From a checkpoint of a small transformer trained on Wikipedia: vocabulary 32000.
Each number is 128 + 24 x the weight over its row's rms, rounded and kept within 0 to 255. Layers, rows and columns count from 0. Numbers have three digits each. The size before them is the row's rms in percent of the matrix's.

# layer 10 MLP down (transposed), 1024x768, rms 0.0961, rows 698-714, columns 256-383
105:131172128131121080129152153137149162129132106156148111124110128158127151117135088117131130068128118110178176138144135110149177108141165115139133137117090136146137108097116158141123116166115050107147113086124134113114139106124158136149114155127100126137160183120141086125161153124129122132120121165088148119143119091106123115122153144140165126181146167097114074136111127119096131113156
096:096126134140118159137102103142161130111145129133145138139120135147122154160144187152130134099131153134116137137109122134130119141135145147127150176145141143133116120137144151106155107088135131115150124125132122146142119162144163123180116142119142114166125121147157085116099148091072143101073135112108137124124107101126162110118132084141170100128162144112153139137118086110125114119133
098:102117123167143129130151093138102118097115113113124151108106123151121125103165109096147154113131128107145103137166108121135100186124095149100117088153079116178173108156147128130127114099097132141152129151154156157117125161139106118168163120136128125146117098134130139128140157124095158117125122126131133122087137133174152090115123139136166130111105149130091126043151152125128136134137
103:169131121140123114116113151104135152111133132107097120114113127112149132116101116105134123102166124094123154132156133103152102140100106115138126176156095174196125138117095136136156101137096088079138178142151126077101116087143135110138111103144163129156092112100110110132089143124150126147140102143160177160135109157149136142103147110125167139100145092134121088146091098125143121118161
100:138144139126144169150115104116106078129126158157114160149147149140126118131124135103164137143119148104142122142110133161137120142124096129123132125140148109111144111077094143145124114094155120122106091143146134144169113110095121144108155148118112095125137132125115115127148139143122151135133155154088114084112126162126138153133127161134142157117173108090112144100152120103131133115131
100:096129098116128153094158142129112114124139140161089123134185098103144121152177104114156146159110106094159111084133122162113142158150103128106152134090114136128150121119128119162161104144108122110123114144107123134156108105140149139151123149121086137100134124131121094118172110132088128142130137174115096146102157104180117131116119146070129124099165080181116100122099116088105149141132
088:120107141103121119111083158107171121123142133146093124159111206124120125139143124154134154119125096102122139145142127162152094194097103117103096089083116126118152133148118148063132133076138106131128139106117123156109153108114072167125120123139066156170131138147155099093138117130141130125071112124136112175131127128144108127162147148141138155146135181105163112131099141143133127138158
099:102146113070123142174138132148149133136136106145149106184110118083087147150114146086111104124136105143105147138129133131117121114131127146122129103122133136111177112072152125114090158138133120154126160158132099137102134152112104074121165127168111131141111136143133103126085099132120136172160089149137146152138104157108108140151114116119115088218136086112150102124164116102097109116118
109:105097125090104139124121100181096152148107114140127107104117141115150162126137095141106136091111132164127108137114134132155135130094121117158159108138056120116151147105108155071110128102150096067129124143116140105146108129144140134103133148100107135139132157111130191135063165159126184119133149079122120169144100128128118123174118178118152106162119184135153105115126166139127117130119
102:152125118147109161107129092147127100119154122148126088129096098116145140135128131099124136115116067099096140095137120118136144177137118159127076128098141115140146075143090123121124129109129112111133142143106151136159121153130111119138130155151093132145132122142127109132139137096108143119131102155118150156164172123104146121074146093129120118133158121135130116115121121136134121147153
100:107141082118141123121110098150147141150131142132148167096122128111147128136127120087094116129150135110084168172147149133128094073123104152147116140111140138192117117130114134162111132140133155128143131133136135106087148102113108100121120159121134103149144149135112129126144200135134137105106161138105142147122136150121147141112102131111102130111118126141078076094139089085106107151144
094:135131121174150111138181145124149154123135181124153138118142169099082142130081120146170136153129113089099124147127128104116111090152143110139118107172098126111126113117154116112127114130138102143153132114152120111069107145141084174171172126110110152135162117133153113094080142123123146147085116130160094189142104121160153088112122098096137141156097112110100158115155147166118093138130
108:136097169129167122114091122139087089118133105105102169100112106144170050169125108120148160117149115176125114154159154134143100173098093127139149095156120124116081097117151104147148125113105143132099166155122108171132156143106145140154132114146116110118154120117123142157122166116107125139121171132127130143090178126141115135149146131129117116123091123098126124145134123149131132105167
094:118139164164113153113129146140110137087123131157148114165136165105097120121138145114136089155127164117149085146111102123126149074142155124149127157141147168093106157099117100178096146109136079131134145146099148130116094137139109146190123194115099143133164146155066100110097141124124122149125120101117129102131121138111117110148099170138099115108094061142128159120119104155049179144153
100:161109137120145111128169156113145149130122164104144125173146086119128130104146147109158112110153154122133141156107104140107135139114086195175134101158140113146168147096115138170140143116116117128106132134146145099143120132127113121159111131148087199146112119161134155138135103093111113150146159140086124115134144150111139147154116106129106160136126102111130149145133123077109121140142
089:134161121118135086109104123086108094132095107178164140080111135115108095134104113138150103151118114126116153147116145133126118150193105099131120136148152142176138173097135172109147143125148097135130139146148094127135133125096096122145119101128123129125143152147141126159099112103105118137162117138144101116102101123154138122093161125122115163120114156140155147096091107105137184139139
102:117102097098152126108097141128107123097098127141112120103125108091108121119129137066139120144112098130173132133159136146171131096119110098115150114125130098103136173145148121158147096157143117099136099096107137121110142125143125121152157174162139136096115103113105172120134138140101149117108151100137151105133115150106153135142145119143175115154122123112139154127151106097117139091132
# layer 10 MLP gate, 1024x768, rms 0.091, rows 699-715, columns 256-383
100:136141099113152135143147134097137094167100127140165134151137115132147129106127143109148072168171138121103138150157115139124122107115159124142117149154076129177149119106109065156121109102122162149139155189084129136133115161136101107110155180110126158100160121118107113119153127137144091108141123129111142141115104086150124152178094141085179126111106143132117133133086146145160107164125
100:142097150135115139060117139097152146153127161155104124103085112127124127115135149179114119143157157071138136121156152146157142112096112104145138143134101131126151135119117127160114135101125110161134085106167128130140157102142089115074091116114131136097187152115085108155129144159147141110143125078076145117126134114099132110162182151173136093087129095143130097178104130119131143152174
105:138129152118135161110129134115143132111127133127150064132088136121109118133090126085113119125128136131119123167121126082071129142106129169153096087113149066141134134141092123117119083109134131102157128120092081157128135122099162137107138136148116118137113127128146142147114115160121133160115108170110131111139105128179101123144096138117113068120111148107100150190176111110167140133164
097:135129093146142144083132105120116093158102135115120153150152107130117127137104093103122160101101121079109088156161080132137095150131103116113140159133113106105191138123135127110120116131105105157115106136119164102129097143144163138133127144096158158133135151188127133167122114103122110121129090146107115139107131103123139112131117085147171115108114150187141160095119146149082165148115
103:147145101121128120123145136118133158140115064167119112126151108138114161135113098156125092137124129135153125121148159082098087147130139167125093125125164149121144129110121106097129121135111125139186119142122127143147155127109113157125094170149112115159129130164176096124147121087117164076127102159141134164123144150171130142107090154131114123161130128064128159144159151113139141138138
102:140112164141137128190117135147139132138120141163110123131115136137108135086146108140111150123165115113120136124168098167099147119106169076120143139129132113123159090134117135114121149116142103120161090136128112151103111126116131118128111103177109128149119143165091136136134135126116095105115143101096101098112091125138117130115170153109131146143162133115139129134116096126123092138098
099:152137093125132116123161136173129101129163154120137104155145171106094118158133096105106124131158162093108112154121143103144175146131112075156122130151115075170131102161123087117165133142190162110134101120141138134152118119143156165131144098146154130159084106111133151123163101150112172085118124098091115077147120154161112132107147115103128129166157110124129141101123125099123124101140
102:146114172123141116145193159115109114134136141134106109103147112139137102121139116133109130131121127152142113168147130150157123141116141088131082107166175126114064085165160150138143126166183147126172154181108151138173074101132159151128137133109115123093115125151142143110111098125088133085123109097153188109126127160132088099083156060075129118125188067120152144125146115109092149116118
097:109157134124167139074122131111149122116143133127132142103096102137095114120136087107104116119103166134144118134114135114122149155125105153130099139140117113129123142131125155080145152120138118150152144115138138099160109120121159141100112150129118108130135118182105109150098148095123100143146124137115169093131151110142112155138120167153118141143161095096105127144162116098136104118125
096:130095168143118092127148113140145116093110141132101087057165130123125139150121115136112155148103131122093158097124109173133147137102116143115075104083122159118150124143143148119117084135138127107121137114170110167132162118151143133133138170165156145107138143101133093096166155139119160128159131126090138107096132160121145153131107111136157135077108149107109140131106118120066135134106
091:157152138115156160109158148119127143098117115156130174124178096116122138132161116137121142099144110088142176102133162111133101145097115133132187114082177170120089177136126070113150148153103115104124135117133117138161183133097135098137137192142174084136140115175145110196100108121108092156112095140141115154181138134148134123116168119118093141144108127136094134133129126126135165130113
103:142096108101136133120118112105090196113142131133087094120130138141185143073101062133083130132079079114140164189131111128089134136140143094117138162142116119123123152101116160150081092129126130125112129140121127122126087153124122142106082151120132091112110169122129178167144117097127128170142153122120109147101108153179124115128144106157143104127132145156121132129133156103129140146110
091:131160143117145122136118117091131123131135137134132120176147115166141095111127123142087128161162114109135116117098130121120112129136169141130134153149136149117119112089154105137108127168138143114161132140134106139113133110096122088088127136132104125153096109151116130113146114123105163111135083154126096168103143180113112145108072104098064134089161133150122170125090104127123154100100
096:152163165162102109169130109117116140110075128136110098127115125139146138146142140121110141131135142174124137141166088143137086135120133130137103125110153112188130077136191122158156131095131066147105129093147120141117104124154082160143116181126155129140146159154126075063145143095126155138121147107105115088108106105119085143166102154103179126135151166118135126147129154132121107107147
104:145164100121113063114124113108152116130116118155142147121130104141152149124106143154117098170138122170169147157141147138162110114134121091149132155169116126114119174079177113084133145187163123151147156124182105117117115151113101125150132104118104130117138115181124149143085121114133136129133160110140136120088108110176113101133145140126136080150159108120150133121062059161143166132107
102:123159132116126137111140123181146104120164099103126122137120121088129068124108130140093121135137059163136159171118162104147123173108109128113085107091121144082096141121119098073096106153073100122105111120108117166133093146145088154129109094133131173147147108154102135109162123161155147101166128123140112096141150137101120113150178135113182157159110140136130158110146148130102124098087
104:133153143120102123169161134160107111159110099095129116136151103108099110127121091164154187134137187133185111127110125147102147149119169119173154180152104145111143184154155144138121117136171147159133116145106120131154164132131135154104110142147135170158119142142110121145175101128165145169113115159117093149104128130084127117181097136109124131101132105112151149092132110162150142121075
# layer 10 MLP up, 1024x768, rms 0.0975, rows 699-715, columns 256-383
102:131127129115098134138174160114146097059179129122142131122123152170131119134110112123127177130145124146169104140116140118160096153156122137154122143112129081112117120177149127134147136125093121126151101116108124119135132141152195186140142117125117153129096101114136121130089158129157115151116136126172161118131156105156127109118146111114137077106121128092141151120156126134107113136158
099:114132083154084086133129102165089109110134128115111162144130117121113166164143143175148098165127140103152159143139158139086109130120144114086131175149132172148149157178106142141102107092099123143141125113151140114103132138126131050140143137182110128110153104128130128129106155137141131130091100141135084144146152125149127187131179137126104140116141163098110156115133143135148087149154
104:125108133159120129144106109119142110110087141140135142128114112138104132104083111158118159137110118165122164129153166161086094118099120137148129125126135127077080123122099134149164118119147157153126063126137133095169133129079091161103108115102167108108157129121076124111128078132117117162112096100138156103118149091138119140169146156102172119117139129145173145132140134118162112122118
095:104154146145153158130099129135082122101125119138126143110105121107128162141141120133154125171146115107113101142167132138113113126115135145132122133096129112102104169139130085116141102147146146081136135138135102144113085176125112126088137170154120139129136088098097143114136143152142131099107134121108130073129095100163095100117142140159138122141113144135166160132106148126112115075110
101:158132133138170143120123120115101142121132124128127135109129093183083127112133112122124108131178124146145143088118134122126121139099134152135114124096136157123124132148128150134140193112096076116145125158135143095146132148084140177171141117113109098156106135081120136115114134121148135129104129166097100126123137105089120142195094137122151098129149104162131127105106099133113127113120
102:098121158143139138175124118174131142152135126165165136132141126132105140118142158148101139140139128146154148096149123167112125122117116095129140133129129131131148109135124154134169117138166151136173097131167135162129140113110153097147073065179180134116120102147111154114141127095138105106117128106093114095102079113139129102114145128124142139138192125135146105139116112128107124147129
103:111132112067103154131161130117161132142125123150131151105138106148164125123112155134101098137113160133139095104135149108091133110150134156139116086124180118115176163116119116135093082113100119158139136159137109141115144089083124100122131150151169134117150090108123071131094151105184131114117119142119144127136188150144104100143087161135077142126148127134118137137131124152119129101129
105:135122116141145154126124152142098128151123099108100153165156128103126105163115151099149131088094085145112115149145143103146131095111094097162139166158093084106117101100108102126108111122096161114111105177131100124131130146129096117087154122118110149104192122129090127116134168134125128154154133114107126153122137145133151127116137132125111144173130123110102122128138147131139088131145
101:133116152110106148131134119119088168125108126182126149090125164150093068116103170136141114148117150117126111087120143114133123139127126113126132130142149177150131135125079122116103120131162107153115145099110119141123113152120123153119179123111109081082154129109133124116152159117156100123138090112145096150075068120143158170144116160140106137123151132154136154178131099124115137140101
097:115118173143129088131075146113137129145082150136093119136125104153151135126151119140091137121176145133137118121148167123138087108134094108148129133133095110123155105137131116146159158119137113155130121118109129057118121097087123177158136153148110161093108167113083125068121129162123112156100134167119139121109152074175069148118126115132148121111086146141111129129150101103140119116101
094:078118115143174116117188110146119132128143122136134111119139140094128102122116130126136108128123136113139160086157143073094107098092136118124150135146184141119137111130121140098126148121119114139136120114136100116118163036151092153135116101129155123081110125155134137117136125169141120126092123101110095166101144145086120122145102183085087134159150104123090142162177202112150099131131
105:153128130130150168149149114126145141132122126146142145109116112165138154118136156168163114125143092115145141125137156124124111107104118141165169107182131162099122124166138135156139138121125161111079156148108151158123127115141128088104137131092137181157143123125153141138110133119153135136154124167093121107161150129155108146129162132159148099142135142131132142135119080140139152130139
096:101152165070121147142077087113141159147162132138142130173150110068078184158108133129111145115137135125150150100144133159155132151092113098089141134143129157087117146136126108135126101147151174152158136123147142124158115140113129172151184146105131094128135149129138106151101146123110114191122089142139163141149133135134090145117169111130129187130125115127130129088129134119099175153130
098:168109128170076093174153124149114138118126146099139160126153143161162141151144138152099150107136135163136141149152107115119142126078160081103113130152144101134146133131144153100134190109168075103119143130108120119160111131147062144145138127138128148171114174116151105126134137180130123162139118086154109115144135138134129153102085137075143151147092114136144137121118101148135108142142
099:110149122150126056111070154140143111127106131140127129099135121106116109112105117127104091137121121110160126142139135154124127141113092110130107128167116153144150122151149121100153164135135102156123138164145119132122121093084135135143129114135077131122155131112144157157085131087099161157128104144133119106123101157138154081083159129121147091156144170156152123105103115154184139117127
103:100175086124111082134125113115125149115131107130130113091144147104159114161144142117151057140110180126150114122181127121136130129134120126113111135185134124127144149111080100143147097133138136094193117101186120149108129153103115133140109128111143165113161148126115152127109118136138128126129128102084144120153139124149084131118183114140165164135154116127143098144158137140147137125084
100:102118120149176125130131134141162106118111143135114094096131067122138111106092133160176200114086124135134148167117179095118107137087140095112085113121132143126163093153125114151096134103134096087135152162107141126135126146133090150134113145160100113114140127124143134136174141123146137154073152126143093154145105153106077112141104151062126121103132136162119167179126147158093141114083